config.toml
head_dim = 32
beta2 = 0.99
weight_decay = 0.065
decay_shape = "linear"
final_lr_fraction = 0.0
Each number is 50 + 15 x the weight over its row's rms, rounded and kept within 0 to 99. Layers, rows and columns count from 0. The size before them is the row's rms in percent of the matrix's.

# layer 2 attention value, 160x160, rms 0.0731, rows 95, columns 0-159
113:52 46 62 43 54 47 65 42 58 44 32 29 51 37 50 53 34 59 66 71 67 50 60 27 51 50 47 18 48 68 47 58 67 62 59 55 43 45 68 43 42 54 61 59 46 68 77 59 42 33 71 42 70 54 66 33 76 31 49 41 67 39 56 56 34 49 37 28 51 66 28 63 36 58 40 45 66 52 62 42 52 41 44 59 84 37 20 60 63 41 59 40 40 64 75 34 59 46 70 20 69 63 55 41 38 37 42 42 55 42 33 70 48 44 47 27 38 07 52 56 95 25 46 52 62 68 35 48 46 29 57 65 33 59 40 51 48 77 79 73 74 56 59 53 13 45 30 18 46 55 45 47 81 55 35 28 32 43 48 58
# layer 2 attention output (transposed), 160x160, rms 0.0712, rows 95, columns 0-159
109:35 45 31 53 70 42 43 28 34 43 70 53 31 40 19 58 62 42 29 54 42 26 65 49 78 48 41 37 92 33 47 54 36 41 37 50 33 47 33 72 47 44 60 47 60 45 37 22 57 44 40 58 44 39 47 27 36 47 52 57 68 57 65 54 41 55 59 41 61 65 41 68 47 38 78 32 46 68 67 58 72 68 58 53 54 59 40 39 40 28 50 49 47 28 10 35 21 47 34 75 70 79 44 52 60 48 63 77 44 59 36 40 54 34 29 54 51 60 59 50 32 49 35 83 49 45 35 58 34 55 45 79 63 54 73 53 58 37 31 34 35 40 60 53 74 44 43 57 60 42 44 69 99 70 54 50 36 61 62 77
# layer 2 attention query, 160x160, rms 0.0937, rows 96-104, columns 0-159
141:50 48 89 64 42 64 66 71 52 45 50 49 69 67 49 80 64 30 55 41 62 51 37 62 44 35 41 34 50 34 32 26 66 67 51 79 51 72 28 46 26 13 63 32 19 56 52 30 22 77 42 49 39 59 62 37 75 55 44 46 62 62 91 19 55 49 58 48 35 59 40 58 47 43 52 57 42 70 47 64 85 59 20 53 54 47 38 42 55 32 58 74 45 63 57 55 79 86 47 46 39 38 50 69 45 35 35 42 38 43 51 40 61 71 75 54 30 47 39 46 53 40 51 28 58 43 51 39 37 38 41 52 66 52 75 58 49 70 35 69 46 55 39 48 34 56 38 58 39 57 50 39 73 29 44 64 50 20 37 65
130:44 45 29 42 48 47 61 34 55 38 42 40 20 16 50 32 26 57 49 51 47 72 34 49 48 65 61 57 27 55 56 71 49 36 39 37 57 42 64 50 74 58 29 72 69 35 52 84 77 37 48 43 63 31 50 72 25 43 69 39 38 33 18 74 55 53 30 40 69 34 74 44 35 53 66 28 48 35 58 30 47 48 69 66 39 50 69 69 46 56 39 35 43 37 38 36 14 25 52 58 44 52 55 22 45 60 51 73 75 65 60 72 23 23 20 56 64 44 54 53 47 50 51 71 57 45 48 54 64 46 64 44 51 53 43 24 67 44 56 42 49 37 48 57 59 45 55 41 61 35 64 64 26 91 45 31 42 66 51 27
109:52 56 79 75 52 54 47 49 44 52 63 41 70 79 54 53 48 57 46 40 73 28 51 66 43 29 41 40 47 39 31 49 50 75 55 85 49 72 24 33 35 39 63 29 29 56 63 18 31 74 41 45 40 72 53 36 58 54 43 52 59 81 91 42 49 48 50 62 16 63 21 73 61 59 41 62 69 73 36 73 44 52 20 40 49 50 35 51 55 53 72 65 42 74 69 64 79 86 57 39 50 49 45 54 34 47 43 49 34 48 27 41 81 65 54 42 42 43 30 54 67 47 55 31 47 35 45 40 63 39 30 52 49 65 52 64 28 52 46 55 60 62 52 60 42 71 40 51 38 56 44 25 69 21 63 54 67 42 46 52
094:41 36 35 51 40 37 41 57 28 43 48 47 59 64 32 64 67 44 54 44 44 60 77 24 58 49 56 49 75 54 67 44 82 45 52 32 46 57 66 75 33 30 59 13 47 73 63 62 24 56 54 87 59 59 43 26 61 55 12 79 53 62 39 56 59 45 75 56 57 30 51 41 51 26 70 65 33 54 48 42 60 49 59 42 67 43 44 42 41 30 45 49 77 28 56 60 51 57 38 34 42 34 50 57 70 34 57 42 62 23 48 51 49 59 58 68 54 58 44 35 50 49 41 35 61 87 48 50 30 61 61 67 58 33 68 72 35 55 32 46 21 44 40 37 55 28 46 66 49 50 14 43 55 41 16 74 37 48 55 88
116:48 50 74 57 67 45 67 65 46 46 36 13 55 66 43 68 41 48 60 35 61 41 44 71 29 30 23 43 25 20 26 62 66 70 71 53 33 72 31 38 75 48 42 59 52 55 32 54 49 40 40 24 39 50 61 48 37 62 56 35 56 82 62 31 93 65 65 53 36 60 55 46 54 51 55 53 54 62 65 59 49 65 26 63 31 45 54 54 45 57 49 64 51 49 65 51 64 45 58 40 65 68 73 62 67 24 47 49 44 22 56 65 73 53 40 88 40 41 33 36 68 67 62 31 25 45 49 36 49 56 57 50 33 58 46 48 37 91 54 60 42 26 39 51 53 46 25 74 66 28 59 54 31 32 41 44 44 14 47 47
075:32 65 79 69 59 48 44 34 46 56 36 35 51 43 53 40 39 69 67 32 54 42 45 68 60 38 57 50 16 45 22 57 36 40 60 69 62 38 26 22 50 59 71 92 47 36 51 26 64 57 47 31 52 60 65 49 39 55 65 15 54 60 69 66 34 54 47 26 36 67 35 69 51 54 35 39 51 45 40 65 40 31 40 51 43 44 54 75 37 76 59 54 48 70 55 51 35 52 85 60 58 41 36 39 29 66 35 63 20 65 36 48 54 50 48 37 40 42 38 53 65 53 52 18 44 27 66 44 51 40 80 29 52 62 41 52 57 81 38 66 82 67 64 45 35 73 46 46 39 45 79 38 61 43 47 53 67 66 52 20
091:56 26 07 47 26 60 46 42 48 49 56 79 43 53 39 57 63 53 38 53 51 54 55 17 48 57 79 68 78 64 78 52 49 29 35 38 52 41 67 83 35 44 56 21 56 59 59 71 42 65 59 85 81 45 45 37 65 38 44 63 34 23 31 58 29 44 48 41 61 39 70 40 47 48 56 49 50 50 22 42 55 46 72 37 65 61 42 36 53 43 52 36 57 35 48 48 49 52 25 42 29 27 46 48 37 59 55 54 78 45 35 49 42 68 64 50 57 63 78 57 37 38 37 78 75 71 46 72 55 41 70 71 50 52 56 52 35 19 36 36 43 54 56 48 60 52 65 70 51 71 30 57 44 65 44 68 42 72 58 87
084:48 73 18 32 47 60 48 31 86 64 61 59 67 30 53 68 35 41 56 40 33 63 63 54 39 53 80 46 68 53 72 56 16 51 51 38 26 38 54 79 51 58 35 58 48 34 61 25 51 54 55 51 83 50 53 63 46 65 16 35 39 33 39 65 53 52 32 56 46 68 50 59 43 50 56 58 55 29 24 53 52 40 81 47 70 18 21 42 66 66 63 20 49 59 59 52 32 46 62 54 71 26 19 56 44 34 46 52 45 60 48 26 29 53 62 35 69 60 59 50 57 44 53 62 35 57 37 12 33 67 44 27 59 79 45 47 39 34 45 39 44 33 66 42 42 47 65 41 71 44 49 36 42 59 76 35 43 64 59 48
123:43 52 34 44 63 38 41 64 55 46 57 88 45 53 52 73 55 45 58 38 35 47 76 11 66 38 49 51 89 31 45 56 61 44 52 57 30 61 65 65 28 38 52 25 54 58 80 62 16 76 40 79 58 56 39 21 69 55 25 77 55 80 41 73 47 49 49 45 53 38 38 25 68 17 47 48 45 65 42 42 15 46 38 62 58 55 53 35 52 37 70 65 54 42 51 61 52 62 41 37 57 49 43 50 32 41 46 55 46 45 29 60 49 83 29 36 62 37 64 55 38 30 49 34 66 75 47 31 39 43 74 42 49 28 69 54 38 46 44 31 30 62 55 48 48 46 74 53 34 53 40 30 59 42 34 68 39 32 55 72
# layer 2 attention key, 160x160, rms 0.092, rows 96-104, columns 0-159
112:37 38 43 35 36 44 45 20 54 37 45 47 46 31 49 23 50 52 74 59 59 44 41 34 57 50 87 61 45 53 55 72 32 47 44 28 52 46 65 51 47 41 42 63 63 43 37 67 65 40 36 34 68 46 48 75 35 51 76 38 69 46 18 58 37 51 46 25 58 44 71 55 31 51 56 26 72 64 51 63 33 35 28 33 35 22 73 78 65 70 64 36 35 44 43 24 37 08 58 59 56 28 55 19 69 76 34 70 68 61 37 59 38 42 59 52 55 65 48 36 38 57 59 70 39 43 49 52 75 64 55 58 77 64 44 40 62 57 56 20 42 54 51 51 72 29 48 61 50 23 59 42 55 79 72 52 47 74 50 43
120:55 65 70 61 67 46 36 67 62 67 50 66 55 70 47 73 57 58 29 62 45 44 54 39 42 45 49 55 53 83 64 31 54 52 55 58 46 49 35 57 46 59 71 13 42 61 51 22 43 51 75 66 56 49 36 31 72 62 18 56 35 57 59 41 73 64 66 46 31 60 43 68 56 57 45 83 35 40 51 49 70 57 62 51 52 65 33 15 53 50 65 76 62 57 70 58 80 76 55 55 40 57 65 74 33 29 46 35 33 35 49 32 70 74 39 55 42 49 68 63 46 39 40 30 45 56 34 61 33 45 33 54 35 39 60 59 35 45 28 79 48 57 74 47 30 62 49 46 63 78 31 64 54 12 42 49 32 25 50 78
076:27 59 60 39 40 72 66 54 42 52 53 34 43 33 68 25 31 34 64 44 49 51 30 53 62 27 74 47 19 33 38 63 55 58 54 42 68 56 69 38 81 58 24 83 35 30 55 60 65 29 60 47 51 52 72 72 40 49 63 43 38 38 47 59 49 78 42 53 58 51 44 57 37 48 66 20 32 43 60 40 70 49 71 49 50 40 61 70 42 56 33 31 50 33 40 68 29 27 50 19 51 49 50 38 39 58 53 69 63 74 53 63 04 51 30 51 73 38 47 37 36 61 47 58 75 37 70 43 51 62 52 31 57 55 46 50 50 64 31 57 56 50 65 39 54 40 23 44 18 34 91 51 54 59 62 42 38 44 61 16
087:66 37 18 30 35 76 57 34 41 35 36 27 51 29 33 31 53 63 76 45 59 48 31 60 47 45 58 61 45 34 58 53 34 44 39 66 48 61 48 49 27 44 49 66 91 54 39 91 48 53 25 45 63 55 58 54 33 34 77 50 38 53 49 51 37 46 37 63 60 40 55 27 38 58 61 16 67 51 67 50 47 24 30 48 42 37 52 75 42 49 49 33 33 29 29 53 32 32 48 61 55 40 35 39 55 48 56 71 79 56 53 65 44 20 76 47 54 60 61 45 44 35 59 64 33 54 38 49 85 55 58 65 52 53 45 47 61 59 57 19 62 44 38 37 74 26 54 63 55 24 65 43 34 87 52 56 85 69 56 45
088:37 77 68 63 46 42 65 53 54 36 37 53 40 49 81 42 28 72 49 61 55 48 47 76 41 25 74 41 39 45 30 53 49 43 67 50 44 32 39 20 66 61 31 68 33 39 57 43 60 34 47 38 12 44 46 62 56 70 52 20 59 44 64 53 43 59 41 27 19 69 52 42 34 64 20 38 33 72 43 58 41 34 51 45 38 34 55 56 51 69 41 49 48 50 55 63 36 30 52 60 36 33 43 45 38 55 54 41 44 76 56 64 25 34 30 42 66 69 50 47 34 47 42 62 48 37 53 16 63 39 32 48 53 73 63 28 62 62 33 81 54 86 60 57 33 52 52 25 41 53 99 55 47 39 73 49 60 55 57 23
079:35 91 66 53 56 39 67 65 62 71 63 58 43 79 75 31 27 35 41 50 54 69 52 58 50 55 59 27 44 54 45 27 49 55 72 31 36 26 68 50 70 47 51 43 30 39 54 20 74 24 69 51 35 49 30 59 51 61 29 62 69 62 63 21 54 65 69 54 34 49 29 61 36 62 42 52 28 48 48 60 54 65 60 60 43 51 59 41 70 48 42 31 57 65 55 60 56 50 50 24 26 36 51 47 32 53 54 43 12 53 48 40 34 63 28 53 52 54 35 34 45 82 42 53 63 47 82 32 40 57 43 38 60 76 55 52 41 44 36 93 36 40 50 39 36 65 44 38 40 77 74 55 67 22 72 49 39 34 56 38
077:77 21 42 46 53 41 43 61 53 52 63 42 63 46 25 64 80 31 56 48 50 47 65 31 56 81 17 51 66 61 79 56 56 49 14 50 59 52 40 61 14 57 41 54 71 56 48 64 39 66 44 59 63 45 61 28 30 49 58 71 40 61 41 59 59 36 57 63 87 29 62 49 71 43 50 51 56 48 39 51 60 46 49 33 40 69 40 47 38 23 70 58 67 41 40 47 56 58 43 67 70 57 63 52 66 57 62 54 77 53 60 57 71 38 76 52 43 57 55 57 52 27 56 44 56 72 39 69 32 50 68 47 35 44 58 74 48 53 60 26 53 47 35 42 56 40 67 68 80 44 00 37 37 72 29 42 61 48 46 66
089:54 28 16 56 35 21 27 30 52 25 31 20 48 39 51 56 46 57 58 38 70 75 41 30 68 77 69 84 60 69 58 59 70 54 56 76 56 46 66 70 37 44 43 43 57 32 80 84 41 69 70 71 52 54 29 33 59 54 54 32 56 52 42 38 49 45 42 37 51 53 54 49 38 57 69 80 69 69 53 51 59 45 61 49 80 44 27 29 52 16 41 50 59 36 58 60 51 51 31 35 52 41 59 50 69 79 35 48 51 19 47 39 74 62 50 46 60 25 49 54 71 51 60 63 42 53 30 83 50 49 20 29 41 72 43 65 59 57 63 69 46 45 45 55 67 66 57 54 55 57 37 49 64 41 49 36 45 71 55 50
079:66 06 25 35 52 63 39 37 28 40 42 41 28 28 16 43 65 59 45 41 29 50 26 37 56 67 62 66 47 38 72 54 46 35 21 49 75 37 56 45 77 56 42 81 77 54 34 60 68 44 39 34 54 32 45 80 44 54 65 72 36 62 35 59 48 64 48 45 78 56 65 56 73 68 58 55 59 24 46 36 67 30 69 46 43 68 56 48 48 64 48 35 73 16 43 34 38 50 35 55 65 49 47 48 63 53 53 66 69 51 42 30 64 55 67 67 50 74 67 50 63 46 55 65 44 45 59 26 62 43 59 29 32 49 33 53 44 61 58 47 75 23 40 40 46 56 35 55 66 44 28 43 20 59 53 46 81 61 54 35